Weights of a small transformer language model: rotary positions, gated attention.
Each number is 128 + 32 x the weight over its row's rms, rounded and kept within 0 to 255. Layers, rows and columns count from 0. The size above them is the row's rms in percent of the matrix's.

# layer 5 attention key, 512x512, rms 0.181, rows 244-255, columns 320-383
size [ 99  98 100  97  92  94  97  95  94 103  92  95]
[[ 78  91 167 126 150  74 138 126 107 100 116 109 124  64 131  59 140 168 177  88  86 158 120  88 112 127 140 151  98 127 178  49 143 125 131 119 182 105 102 110  98 156 140 178 163 104  68 116 188 185 151 160 151 154  94 129  77  89 146 136  70 118 165 143]
 [ 67 145 148 109 177 107 139  75 140 137 144 118 158 120 127  57 113 118  89  93  88 134 164  93 113  89 115 163 115 188 103 125 121  84 121 116  49 101 150  95 147 118  88 109 148 119 191 120 108  94 131 131 115 157 202  88 112 129 160 124 157 114  81 148]
 [127 155 149 127 153 107 159 132 137 126 138 114  64 147  84  97  91 119 124 108 177 129  90 126 117 156  83 119 119 135  89 122 148 122 109 154 157 159 155  97 192 162 126 174  93 210 173  79  26 181 104 139 151  63  95 133  82 104 125  96 195 113 118 122]
 [129  74 163  96 134 138 164 121 129 131 162 114 144 139  96  87 101  83 107 156 182 131  85  99 112 137 105  63 170 122 147 135 163 127  97 157 130 157 135  87 107 168 162 118  59 131 124 121 106 150 119 189 163 115 102  82 126  84  84 114 159 115 143 119]
 [148 179 132 120 120 143 143 154 140 111 119 172 136  79 121 139 135 159  94 163 126 128 146 181 101 129 174  94 174 139  98 136 143 123 115 170 133  97 139 156 157 150 135 192 118  63 117 206 179 171 157 175 134  90 126 140  86 179 113  94 139 153 156 147]
 [151 157 108 218  82 147 172 184  89 141 104 153 146 164 162 115  97 154  94  81  72 143 134  90 116 108  85 116 133 139 126 150  86 117  94 128  99 154 158  62 115 137 142 134 164 117 132 108 225 135 168 125 159 144  82  78  93  90  91 151  96 114 150  89]
 [ 96 133 116 183 126 145 146  99  88 142 110 104 118  96 195 151 114  87  86 145 178 158 158 106 141  95 152 161 114  70 141 128  92 112 150 158  94 169 136  97 122 123 136 177 145  65 147 117 115 127 137 115 131 114 172 166 145 179 130 132 122 125 108 138]
 [ 92 183 135 154 129 193 139 157 118 138 144 114 146 102 167 128  77 165 135 102 103 187 136 167  83  92  67 150  70 138 124 166 114 148 129 120 105 133  91  95  97  84 166 124 100 119 148 121 124 141 135  91 155 176 127 135  71 125 135 138 153 161 136 104]
 [167 141 168 184 143  80 114  90 117 199 121 147 140 105 161 160 179 139 135 190 105 119 167 130 127 139 127 155  73 180  83 128  79 109 161 197  92 125 105 101  65 146 155 129 134 116 104 148  84 115 108 163  98 101 196 121 132 173  96 146 116  47 162 132]
 [136 124 155 188 112 173 121 108 130  79 127 177 131  82 185 110 112 138 199 138 119 128 107 112 144 111 117 161 121 114 101 137 161 111 148 151 156 152 125  72  97 135 138 134 112  70 132 120 107  74 120 170  86 138  89 141 108  63 130  98 102  69 135 133]
 [104 117  82 154 103 135 147 130 104 140 128 156  89 158 173 154 121  91 165  39 113 115  70  57 123 158 143 151  90 128 105 144  61 126 155 153 126 149 115 117 140 137 140  81 215  85 121 101 164 172 151 110 138 192 116 130 124 188 120 100 160  85 147  89]
 [126 107 113 133 136 131 119 155 136 184 171 120 108  86 129 128 132 162  74 111 103 132 128 115 100 143 113 110 167 130 179 114 135 113 113  79 114 122  96 139  57  93  86  96 125 112 138 127 144  79 127  96 135  77 111 193 165 158 138 108 146 109 142  94]]
# layer 5 attention query, 512x512, rms 0.179, rows 245-255, columns 320-383
size [100 103  89  95  94  93  92 100  98  95  92]
[[161  98 134 150 126 118 138 176 161  58 105 178 149 145  97  59 123 148  95 140 153 154 164 149 145 123 113 123 122 164 155 165 132  63 170 163 110 141 128 145 153 116 125 126 194  84 142 124 100 121 117 120 178  80 163 123 164 160 136 134 134 105 138  83]
 [195 150 155 128  88  66 116 108 177 141 154 123 126  76  89 172 129 156 132 123 154  80 157  55 133  89 111  82 134 126 199  81  81 121 127 126 131 118 113 114 163 119  99  91 165 134 187 162  91 161 171 139 149  42 145 135 142 136  79 102 127 158 166 142]
 [143 125 131  74 103 159 107  83 168 145 126 131 141 150 150 173 161  96 155 174  93  86 168 106 151 117 135 118  50  72 174 185  81 185 200 123 160  68 158  83 132 143 134 152  92 150 142 169 126 184 138 151 154  90 162 132 127 109 133 104 165 150 150  82]
 [106 162  85 163 118 120  77 141  85 176  76 140  70 131 158 157  93 122 111 105  94 104 121  99 147 179 171 127 172  89 110 122 125 139  80 121 114 145 116 178 120 146 143 177 135 143 136 132 125 123 126 112  83 114 124 126 147  76  83 132 127 140 134 172]
 [124 177  74  60 143 120  96 120 125 125 115 163 122 104 127 183 120 115 122  89 186 127 138 127  77 100 159 106 132 148 138  88 140 141 160 117 116 131 166  58  86 110 150 157 140  72  97 142 112 134 148 113 112 133 110 133 133 115 123 107 156 110 105 122]
 [ 91 116  71  92 115 128 136 150 175 116 117 121 132  91 143 135 152 153  84 127 124 125 126 148 144 180 173 116 138 130 154 197 109 172 109 124 132 167 161 139 128  94 172  95 162 127 102  55 134 102 107 187 110 147 147 140 108 115 115 116 148 146 122 182]
 [136 122  68 121 146 149 126 154 159 116  76 114 137 140 132 108 113 252 180 115 119 131 103 166 145 123 125  92 196 131 152 135 200  95  95 125  99 152  84 124 142 189 121 111 103 144 179 135 124  69 118 145 149 127 123 111 130 139  93 142 120 143 108 106]
 [114 144 146 101 103 121 119 113 144 102 138 189  95 154 150 158 109  94 171  80 136 152 119 105 170 194 205 166 143 153  98 112 118 161 159 121 115 118 111  68 148 102 166 199 108  91 148 134 187  99 165 132 109 157 124 144 116 118 122 103 132 149 142 150]
 [165 126 121 100 157 151 172 161 117  85 136 144 114 135 155 129 132  97 144 162 169 111 154 141  13 114 118 156 138 118 134  96 119 108 147 153 119 161 164 111 133 124 110 108 138 105 135 111 102  58 150 123  68 138  50 177 125 131 122 120 150  83 113  85]
 [159  88 130 124 168 159 118  98 126  85 106  82 157 139  57 149 157 175 152 132 125 119 104 173 132 122  75 111  90 134 128  32 127 109 167  92  82  58 134 106 138 109 101 113  84 126 136 116 157 108 116 119 165 127  54  83 168 162 192 139 124 132  89 119]
 [180 118 108 133 158 129 143 173 130 105 118 171 136 136 147 177  72 199 108 150 163 153 175 158 135  80 139  96 101 157 121 129  65 120 113  77 168 111 129 141 114 178 133 165 136 110  38 151 105 124  46 100 145 126  98 130 134 119 139 156 163 105 130 103]]
# layer 5 attention value, 512x512, rms 0.191, rows 192-232, columns 320-383
size [100 100 111 104 109 109 106 103  99 106 104 104  98 107  98 101 102 107 102 113 113 111 106 103 110 106 109  99 105 109 105 108 104 102 102 101 105 111 101 106 106]
[[ 74 115 151 141 150 146 144 145 109  98 136  91 125 136 147 118 112 111 175 100 100 129 129  96 139 149 100  97 161 167 111 151 139  96 112 151 108  24 108 115 111 122 143 197 101 101 148 157 131  72 122 146  64 163 153 137 129 107 149 145 174 137 143 145]
 [164 100  67  85 118 162  69  91 158 107 129 163 122 114 134 116 139  99  79 140 148 105  63  92 135  85 108 146 108 148  88 120 111  79 124  91 132 124 160 151 107 124 127 119 135 131 137 166 120 181 182 147 127  71 134  86 130 189 135 144 136 189  95 110]
 [115 148  79  94 132  85 126 124 206 192 155 139 105 134 170 180 158 176 103 180 141 144 143 135 168 154  32 158 149  94 185 129  88 122 142 148 101 125 140 115 137 190 117 139 115 156 103 136 162 163  98  73 153 100 131 146 183  88 143 153 132 111 131 124]
 [158 129 149 121 123 124 101 100 149 179 129 179 128 160 160 142 181 130  72 153 174 222 119 139 122 134  27 117  54 160 104 139 126 137 118  96 137  98 114 106 135  92 137  94 200 151 118 162 114 174 173  92 141 109 162 111 107 163 118 147  92 105 153  79]
 [153 154 121 101 162  72 112 129 123 155 124 138  79 134 128 165 119 193 101 151 125  58 158 134  91 130 129 118  94 137 159 143  87  74 126 158 162  98 124 121 125 158 102 117  69 123  66 116 140 121  69 169 112 131 127 137 154 113 149 119 106  84 115 140]
 [ 52 134 143 165 171 132 140 173  94 159 160  86 142 144 145  92 143  88 147 175 113  85 153 132 132 112 124 140 165 105 164 147 132 109 131 174 141 163  92 146 125 129  71  96 142 145 146 138 124 116  71 172 110 103 168  99 133  95 136 161  87 106  81 106]
 [101 149 156 157 209 111 138 171  89 147 128 118 112  91  74  92 149 133 133 146 127 127 154 115 110 133 168 130 154 157  92 130 128 137 151 120 145 160 146 120 160 192 128 128 153 163 125 111 111 191  96 121  93 127 101 136 173 105 175  93  48  90 128 114]
 [ 88 140 113 137  97 122 134  97 157 113 185 135 105 171  53 113 101  93  69 126 146 102 119 113 125 129 102 140  83  85 109  91 107  81  86 126  91 123 118 111  88 130 127 111 130 152  90 141 104  76 133 137 185 126 151 152 138 174 181 120 145 109 151 108]
 [140 109 112 161 118 125  72 110 142 161 159 115  78 110 231 145 100 123 149 187 142  82 101  59  78 111 161 136 142 157 147 107 116  94  84 120 110  72  71  99 133 113 136 157 129 106 165  97 139  92 113 118 132  94 178 137 102  59 157 154  62 183 152 110]
 [192 166 130 145 122 122 158 150 131 113 143 122 122  70 121 147 120 110 138 114 147 130 125 153 124 134 101 104 139 132 116 112 134  99 157 216 131  46 131 100  87 105 124 170  59  77 162  79 154 102 132 113 139 172  90 124 160 204 134  98  57 135 123  95]
 [ 85  87 100 111 176 150 146  95 148 136 103 119 142 159 140 151 144 130 119 160  94 125 186  69  76 164 100 178 117  71  86 125 161 201 112 144 185 150 105 123 136 105  97 114 133 160 174 115 138 124 117  86 126 130 205 154  96 206 124 168 121 146 123 120]
 [175 113 145 112 152 143  76 101 170 144  77 134 134 106 175 124 156  95 163  85 140 164  71 147 155 121  83 165 111 146  82 135 159 134 120  63  52 103 150 140 138 101 205 138 150 112 153 141 213  73  88 172  78 139 154 161  58 153 120 154 142 117 110 174]
 [ 96 100  96 197 116 117 123 120 153 133 118 137 123 163 203 142 105 168  81  87 130 199 174 128 145 124 134 124 148  50 153 104 140 131 123 145 118 151  99 113 106 130 105  94 171 126  71 135  96 143 132 139 171 150 178 153  95  95 129 176 115 113 182 134]
 [126  88 173 110 124  78 115 159 130 129 146 104  76  90 132 175 152 103 163 129 152 118  91 109 148 104 111 136 151 141 129 123 104 138 145 138 116 103  79 118 145 150 135 125 146  84 118 156 122  82 144 115  68 103 142 160 116 121 121  83 110  85 121 174]
 [137  93 153 100 108 123  91 129 140 132 124 127 138 105 140 146 116 164 105 173 134 114  84 140 158 148 116  77  93 137 160 149 191 127  93  67 135 140 193 144 138 128 122  80 150 202 106 173 191 147 138 146 172 141 189 177 116 183  96 109 144 108 110 170]
 [125 119  45 148 142  98 118 107 140 135 177 128 159 102 155  59 128  97  75 136  89 167 108 173  93  94 156 143  80 117 113 138 176  66 203 172 142 135  81 111 109 137 168 138 110 181 144 103 101  84 144  99 208 140 159 139 170 112 164 169 152 101 133 116]
 [ 99 158 133 153 126 138 132 179 177 147 101 137 167  94 160 171 156 153 189  73 105 103 119  84  90 114 115 151  93 108  58  69 144  90 148 131  97 137 126 120 128  94 133 137 139  44 102  78  83 162  93 107 131  96  80  74 102 131 132 154 148 117  98 113]
 [141 139 143 135  84 154 109 173 129 153 165 183  92 128  91 149 144 126 102 139 122 185 107 166 127 108 124 119  70 120  69 137 121 131  66 121 136  84 154 109 133 110 120 125 145 170 205 144 112 107  86 159 100 149 121 167 117 154 129 111 171 171  82 122]
 [ 79 153  69 236 125 148 123  54 161 149 132 162 112  78 171 122 141 137 132 110 136 101 129  93 150 124 132 122 195 132 157 157 145 141  80 141 149 158 131 102 136 164 106 119 144 137 172 167 111 167 158 120 146 141 121 140 149  83  82  82 111  74  97 106]
 [109 121 140 142 124 142  95 119  71 132  62 142 183 120 129 142  89 135  98 101  99  87 107 106  57 127  83 130 116 137  98 118 136  65  85 167 170 120 110 126 136 131 109 162  95 171 104 138 129  92 136 154 138 155 107 128  72 102  94  72 101 127 123 102]
 [113 119 103 125 130 158 138 128 153 129 120 137 137 134 144 121 155  98  92 117 121 134 156 168 164 126 143 147 154 145  96 159  40 147 133 115 170 149  96 130 123 112 115 101 138 128 157  92 121 130 128  99 118 166 118 108 133  66 102 127  58 110 114 111]
 [ 99 104  89 137 143 198  81 143 135 155 151 110 162  79 150 179 154 123 168 197 156  75 152 147 144  34 152 176 176 137  88 107 138 178 114 157  88 107 136  75 147 154  70 138 116 162 153  75 169 155  96 121 105  65  99  69 169  89 102 167 124 142 146 114]
 [151 108 115 121 138 178 174 140  83 127 152 176 126 125 159 179  76 149 132 148 150 148 141 111 144 155 195  97 146  98 135 112 125 129 174 133 111 109 134  98 116  91 139 165 104  85 175 129 124 140  84 153 159 134  71 144 160 149 125 106 132  75  89  92]
 [135 149 134 113 120 123  87 107 131 125  57 163 117 113  90 140 123 138 103 147 124 116  61 157 176  72 123 107 106  91 171 134 169 204 174 144 145 105 111 127 162 144 116 168 182 142  97 126 167  95  87 157 127 148 164 200  83 152 119 125 198 108 137 189]
 [ 89 111 115 127 112 116 132 151 143 186 152 116 103 151 106 150  93 130  92 184 211 134  37  98 113 156 179 129  96 124 161 137 131 138 142 111  41 173 107 143 160 132 100 123  65 117 126 145 116 113 117 132 160  93 173 142 121 152 158 174 180 143 138 146]
 [159 147 128 122  85  92 149 112 130 145 139 167 150 157 125 115   2 101 160  75 162 139 115 124  98 138 171 136  62 133  99 124 116 147 105 175  87 175 120 189 131 129 107 101 145  98 125 143 104 132  90 164 175  85 159 108 100 149 168  77 101 152 147 147]
 [132 126 114  78 111 151 137 162 121 113 114 163 143 194 106 108 148  95 139  72  93  76 147 117 129 121 163 137 116 107  55 199 161 145  71 118 165 104 107 180 159 107 105  53 100 149 139 124 170 122 112 203 186  77 117 204 146 113 136 130 144 138 166 138]
 [150  84  72 130  80  96 173 100 140  79 134 128  78 124  90 137 163 168 128 160  81 174  68 136 156 116 112 150 145 102 165 191 143  57 161 169  87 119  73 136 118 139 106 168 166  91 102 146 130 140 141 121 144 112 143 118 108 112 107 175 121 122 148 138]
 [132 181 119 107 143 134 170 154 174  91 190 134 138 138 105 121 175 113 113 142 142 159 183 154 107 158 151 151 153 121 124 112 109 102  79 111 121 104  90  82  98 146 100 181  89 144 111 118 117 115 103 119 142 180 142 141  47 144  76  96  21 114 147 152]
 [100  98 106 132  84  96  99 168 142 175  99 181  85 159 165  58 170 177 100 169 156 120 144  85 119 116 133 176 118 121 152  85 124  82 106  78  96 172  87  87 137 138 108 142 191 144 106 110 145 137 164  87 129 124  87 100 135 147 131 172 154 199 165 115]
 [163  99 123 205  93 154  87 107 132 111 107 164 124  82 166 127 111 187 120 128 162 122 137 171 109 105 119 143 175 167 122  98 131 159 164  94 133  80 133 130 125 162 145 118  83  92 194  96 113 162 133 122 116 118 106 109 159  62 165 143 198 106  64 119]
 [208 172 183 148 144 149 155 133  88  90 113 114 173 160  99 169 114  90  74 166 143 115 121 151 110 110 144 165 139 157  95 109 138 160  60 110  63 164 127 131 156 158 111 144 134 148  83 133 105 131 132  97 103  85 165 160  93 155 123 110 133 151 161 117]
 [161 152 110  89 163 135 163  82 121 146 105  93 169 123  63 139  99 133 130  84 138 144 179  94  90 145  79 139 156 138 181 105 101 122 124 152 150 114 147 181  26 157 119 103 150 136  99 123 127  98 163 160 132  76 189 120 130 160 146 154 115  84 127 131]
 [100 162 126 154 109 104 130 129 111 106 151 124 137  86 106  91 160 125  90 152 111 109 145 115 144 115  97 144 175 164 113 124 103  81 115 100 112 120 172 149 125 108 104 179 169 110 101 122  78 115 159 136 176 169 126 156 160 106 104 122 119 112 128 147]
 [110 139 108 118  98 183 209  88 149  79 160 168 153 152 106  95 125 137 119 145 129 210 119 160 182 146 122 151 140  75 100 128 119 114  88 113 127 154 132 151 193 139 112 151 154 167  99 110  98 126  91 188  93 156 116 123 166 147  85 183 116 117 169 154]
 [135 104 130 128 180 103 191  28 111 107 164  89 185  66 151  24  60 130 120 106 148 155 189 138 151 116  89  70 109 168 130  83 105 136 114  88 115  83 137 157 181 151 119 116 160 167 102 190  67 117 178 127 120 133 132  74  81  79 140  78 124 155 170 166]
 [129 171 106 110 136 138  95  85 120 197  92 107 145 118 115 131 135 178 157 118 141 158 138 127 150  74 107 100  90 172  98 173  72 149  72  81 134  95 116  96  98 120 136 149 155  87 127 100 149 157 144 168 143 125 139 111 132  48 100 115  96 197  97 159]
 [122 143 132 178 138 136 164 174 137 166 104 106 141 133 128 134  97 123 111 153 131 183 130 171 115 137 135 120 152 128 110 130 117 161 116  89 158 110 108 171 152 156 143 136  62  90  69 164  95 155 193 127 130 115 166 135 135 171  78  87 135 125  83 113]
 [131 158 104 154  43 132 132 111  98 143 146 128 157 162 121 167  69 137 191 147 116  70  63 197 124 137 115 149 103 133 147 167 111 137 196  61 165  74  92 177 104 143  93 127 184 103 180 136 139 161 137 157 121 180 100 142 161 161 171 129 163 108 128 162]
 [185  91 160 108 169 136 134 114 124 186 116  60  89 166 182  99 108 124  88 136 114 151 126 118 165  99 162 129  81 164 138 124 128 169 149  78 140 157 107  76 183  97 144 183 127 156 169  90 168 106 128 165 131 120 137 170 124 121  99 140 113 139 105  95]
 [129  99 126 134  84 163  97 156 106 129  70 117  48 145 164 153 154 114 135 177 134 136 164 134 142  64  94 113 102 109 104 137 159 135 144  59 133 135 111 167 183 122 141 155 138 116 115 131 105 160 133  72  86 129  99 129 138  90 130 104 131 114  70 145]]
# layer 5 attention output (transposed), 512x512, rms 0.159, rows 192-232, columns 320-383
size [109 109 122 111 120 119 117 112 111 120 114 115 107 119 108 113 110 113 115 124 123 122 116 111 121 118 121 109 113 119 115 120 115 109 111 109 117 119 111 117 117]
[[103 141 112 118 197 128 161 112 105 109 134  48 135 115 137 196 109 109 160 102 114 139 126  72 146 144 102  70 156  86 111 135  70 163  91 121  37 124 146 155 116 128 124  98 147 162 132  91 204  69  76  91  67  87 118 145 150 119 111 112  93 120 178 115]
 [139 100  97 121 148  95 126 123 159 116 172 120 132 158 122 134  98  50 134 147 155 117 149 101 163 150 127 147  99 106  80 145 174 143 143 129 103 101  68 120 171 118 105 157 107 131 186 162 172 146 168 130  71 130 159 112 162  88 163 114 155 147  66 158]
 [153 110 155  98  80 129 100  92 143 141  74 160 121 116 106 169 119 138 155 136  88 101 111  83 156 136  81 152 104 125  95 148 127 114 110 113 126 168 111 113 141  97  85  74 146 154 131 125 161 108 139 100 152 118 172 107 103 109 174 152 159 184 129 145]
 [ 76 141 110 102 145 120 123 116 131 109 110 135 143  87 131  77 161 176  69 141 110 151 107  57 121 150 135 160 115 153 102 182  58  98 114 160  70 137  75 106 113 117 125 109  87 107  72 121 153 163 200 100 134 140 132 150  89 144 178 160 170  59 163  90]
 [211 160 123  87 147  78  71 108 183 112 139 157 132 121 108 113 106 145 106 152 144 130  82 155 138 136 118 170 145  85 159 166 191 170 123 121 164 162 124 147 132 164 153  51 109 116  49 102 185 144 189 122 148 103 190 138  95 142  87 109  79 156 243 121]
 [ 73 136 161 123 195 181 154 163 103 149 170  75 149 149 107  72 111 136 145 154 146 127 145 181 148 132 114 186  90 165 155 138 131 117 105  99 220  80 146 118 164 128  86 125 190 113  96  96 116  99 176 147  91 153 110  95 157  99  64 177 188 106 127  86]
 [200 166 126 118 130 176  75 141 106 146 142 140  80 120 124 158 101 146 156 144 157 134 158 161 140 139 133 134 141 171 145 103 102 147 163 116 115 166 153 138 157 153 105  99 125 119  47 136 114 126 117  85  72 104  79 142 170 125 140 111 130 148 142 120]
 [153 160 152 153 174 125 108  91 131 100 114 155  90 112 152 161 129 121  84 143 137 157 117 159 171 122 142 123 116  52  97 193  86 167 175 154  49 152  88 151 129 120  91 105 117 112  86 146  81 124 113 152 186 129 147 144 184 162  81 138 142 119  63 143]
 [146 121 105 165 107 141 124 136 100 136  72 124 113 110 173 107 136 130 126  82  95 124 153 107 156 108 139 159 156 108  84 146  99 111 136  70 138  47 170 132 162 136  75 166 130 129  83 106 106 103 115 156 132 127 121 143  91 140  90 128  74 106 114 109]
 [134 124 152 124 119  82 139  91 129 132 101 134 117  74 130 140  69 161  95 138 129 103  97 171 114 120 142 126 184  92 144 164 132 180 137 110 117 100 130 112  90 127  68 139 103 131 114 119 151 146 143 124  90 124 117 148 172 135 151 100 199  77 108 147]
 [131 134 100 164 135 127 130 128  73 182 124 135 117 133  74 125 104 167 140 142 146 176 134 114  79 167 156 188 137 150 118 160 118 125 159  87  61 156  78  86 119 162 178 137 171 106 142 118 138 116 143  83 133  84 174 159  97 163 101 102 133 110 120  97]
 [172 114 116 109 138 124 152 170 147  86 119 120 136  73 107 104 144  86  69 133 132 126 105 128 111 149 123 116 112 166  90 172 125 161 117  90  56 130 142 144 122 128 125 115 100 145 142 104 157 119 154  99  99 114 147 175  94 185 137 132 157 141 150 131]
 [127 134 125 113 126 103 125 123 136 102 126 165 101 133 151 154 137  73 116 154 150 172 110 111 102 168 132 101 180 106 182 170 163 148 101 116 165 174 124 108  96  82 158 176  82 113  79 182 120 169  92  93  58 150  80 132 143 104 111 129  72 159 164  91]
 [151 121 106 145 168 124 109 147  55 132 211 119  78  95 129 133  92 129 100 124 121 155 135 106 113 147 117 112 133 110 119 170 123 188 115  96 123  83 159 174  91 138 140  98  95  82  71 184 117 111  76 148 119 126 108 139 125 137 127 119 126 118 132 136]
 [101 110 189  85 111 119 119  68 127  96 141 128  98  72 158 156 165 135 130 112 157 101  91 162 141 131 138 146 149 193 131 147 105  93 162 113  92 184 109 101 147 110 184  80  94 133 161 160 116 143 121 136  86 119 151  74 165 175  97 184 115 172 125 127]
 [109 173  66 174 104 125 160 132  62 127 127 106 137 124 119 146 183 103 105 139  85  88 126  97 147 150 128 164 140  65 122 125 156 170  99 112 142 151  80 160 149 117 148 104 122 130 158 159 130 114  32  85 139 121 104 152 153 113 164 113 103 120 106 156]
 [111 152 147 141 193 146 216 155  89 202 102 152 140 153 127 126 130  85 136 162 133  88 136  90 125 136 126 136 126 121 150 139 141 196 125 141 137 120 131 141 145 157 126  65 139 136 128  41 144 121 167 133  46 138 133 163  88 129 207 152 149  76  95 149]
 [132 139 163 136  98 100 148 126 107  97 151 118 133 105  86 121 162 186 140 117 102  98 118  98 142 138 115 162 144 121 153  90 139 151 110  97 140 128 152 154 169 116 147 137  86 149 105 122  83 136 130 175 123 148 139 173 110 155 137 146 118 142 137 160]
 [128 129  92 126 113 118 118 113 167 144 116 185 158 169 114 101 154 109 123 146  70 137 157 168 141  97 103 108 170 119 110 157 191 113 125 124  91  87  99 163 154 144 186 136 143 125 195  80 118 146 142 162 100 114 106  76 158  96 148 127 138 124 143 135]
 [116 169 181 105 145 176  89 175  55 132  93  93  40 129 106 148  66 129  46  98 179 109 162 115 120 143 137 110 108 172 136  85  77 172 137 119 111 146 152  76 127 134 152 125 122 142 169 126 137 129 131 148 191  91 118 136 108 130  99 169 115 123 136 139]
 [158 118 151  70 152 183 106 134 104 105  78 119 149 117 117  89 161 152 153 134 117 127 102 116 127 117 135 106 102  97  82 154  83 188 171 127 109 146  84 122 144 115 120 119  94 184 167 138  63 144  97 132  90 140 186 160 152 161  95 115  64 104 166 114]
 [110  83 139 141 117 161 126 140 118 112 105 128  99 111  76 164 131 169 151 133 145  96 142 152 118 127 103 157 179 136 110 136 103 163 155 193  94 124 192  89 131 176  93 135 147 142 105 167 139 170 124 153  65 136 101 101 151 100 117 163 128  91 136 131]
 [171 168 175 129 102 119 192 100  76 135 122 189 123 108 147  88 121 113 108 140 160 156  75 169 103 197  82 177 101 154 151 111  85 113  84 146 135 137 166 122  86  74 126 122 109 117 133  61 137  57  65 125 115  85  82 149  96 129 120 160 193 102 121 114]
 [ 73  86 117 144  88  98 142 137 136 136 179 146 106 182 103 146 152 193  79 148 127 134 100 204 151  75 139  85 141 143 157  84 221 128  76 124 154 155 150 146 161 135 139 149 137 137  80 128 152 120  82 164 160 143 175 175  98 136 130 143 138 191 102 113]
 [ 69  55 170 193 168 115 115 112 140 117 161 103  98 132  92 121 161  87 111 118 104 108 127 141 146 118 109 148 166  79  61 114 152  54 129 117 145 100 110 160 175 100 202 117 171 162 118 151 139 104  89 142 137 100 125 113  76 137 132 106 201 157 180 128]
 [129 104 109 153 185 113 103 179  71 101  92 136 130 180 123 132 109  74 137 175 149 155 139 165 131  44 111  79  89 162 157  38 129 138 177 155 210 144 127 102  34 120  77 104 131 144  88  79 111 146 107 143 144  71 126 124  91  78 182 164 112 124 114 101]
 [166 108 110 107  96 170 125 126  54 125 145 147 120  98 140 120 145 125 120 126 178 165 179 137 113 119  58  70 127 107  98 199 156 127 124 111 137 151 121 128  65  85  97 162 102 148 171 156 104 118 147 134 174 115 120 136  98  90 180 132  95 164 142  98]
 [171 111 104  98 101 100 178  77 135 111  87 111  99 129  86 123 111 153  64  74  65 156  91  64 106 153 108 188 156 118  51 107 149 122  80 137 158  74 110 104 169 129 126 161 164 148 124  88  90 102 134 146 126 139 123  90  95 142 143 174 151 129 123 110]
 [120  62 121  93 115 133 171 100 153 161 217 163  93 123 133 128 100 131 154 127 140 145 149 114 136 118 182 127 134 120  99  55 137 130 102 132 177 135 153  55 144 136  86 100 119 131  91 133 176  95 149 160 137  99 175 135 104 114 153 126 107 119 127 126]
 [ 45 148 192 179  87 177 143 208 170 145  99 141 105  69 150 162 165 208 120 100  51  61 136  79 109  73 163 106 167 178 194 128 130 162 107 127 113 122 157 123 183  96  73 116 122 109 131 103  74 170 109  73  86  96 144 108 145 138  82 148 148 159 196  60]
 [163 147 164 168 160 144 144  20 170 125 147 141 137 103 134 185 155 146 113  96 150 143 121 170 111  75 127 120 131 130 131 145 139 127  73  51 106  77  84  32 126 110 137 136 100  99 156 146  99 115 138 113  91 179  74 145  96  86 137 166  89 111  94 101]
 [196 147 173 176 152 118 139 157 123 113 110 142  96 110 162 169 130 105 152 109 131 114 124  81 121 116 108 142 125 120 153 121 108 132  90  93 106  78 168 134 134 142 131 107  98 179 153 139 118 128 255  94 158 106 145 119 101 118  73 152  99 189 105 144]
 [147 152 152  92 135  98 113  66 153  98 133 118 202  79 160 106  92 126 138 148 159 112 104 150 130  91 156 147  81 145 108 106 119 111 117 117 138 144  89 102 120 188  86 113  82 175 100 182 129  53 134 130 159 137 133 117 124 142 136 130 120 140  79  90]
 [114 145 100 119 171  86 147 117 122 138 122 107 221 127 174 137 136  82 141 167 141 161 161 170  94 104 152 125 183 109  82 126 117 179 107 188 173 105 124 113 139 152 141 131 150 143 143 117 143  98 131  95 120 136 120  96 123 110 122  92  69 114 111 133]
 [131 134 165 113 146  76 126  67 130 144 148 142 193 122  94  99 121 162  68 121  71 152 138 112 106 117 153 138 147 111 100  92  73 102  96  98  86 156 107 110 150 141  74 179 148 182 147  81 122 128  95  89 137 111 128 148 105  95 155 148  89 174 114 128]
 [169 140 183 121 184  82 151  76 173 136 200 124 158 103 158 153 100 119 142  94 119 146 150 124 153 130 125 104 106 187 177 125 140  51 176  89 113 167 146  69 154 166 128  72 137 116 148 145 127 119 111 163  82 153 148 112 100 121 182 184  58 139 137 122]
 [227 152 127 110 170 160 159 113 160 132  87 186  81 143 171 140 106 161 148 108 133 166 124 105 154 104 153 114 165 136 112 165 149 107 153  98 143 148 132 116 130 173 109 142  85 170  83 133 149 154 120 108 116 190 142 153 147  61 127 156 150 158 142 116]
 [162 129  91 172  84 160 124 147 112 113 152 121 127 146 117 168 141 118 118 183 135 101 175  85 128 164 180 150 165  89  86 136 150  95 134 109  94 149 128 151  99  60 160 121  96 117 150 110 190 103  98 147 129 123 137 143  74 141  83 120 123 117 200 123]
 [119 155  62 110 153 131 136  85 157 132 154 116 167 125 166 141 104 123 114  90 133 114 118 209 135  82 103 150 136 123 141 122 137  73 130 168 171  96 137 140 120 135 121 131 105  96 145 142 121 196 157  80 220 140 151 158 112 136 186 175  80 139 121 125]
 [124  76 102 116 131 155 150 116 169 160  93  92  81 103  41  87 105 132 129 118 111 101 121 102 113 113 105  99 187 143 120 116 162 173 106 172 131 151 147 125 125 132 100  76 154 185 152 166 114 139 155 152  96 104 118 111 133  65 141 135 171 155 169  90]
 [178 144 158  88  67 147 144 130 141 129 165 150 158 152  96  98 165 108 104  96 156 134 149 108 119 103 105  66 135 189 155 132 113 172 194 168 191 128 133 115 100 136 145 137  95 135 163 155 140 117 114  92 170 148 140 121 102 136  86 107 171 140 105 104]]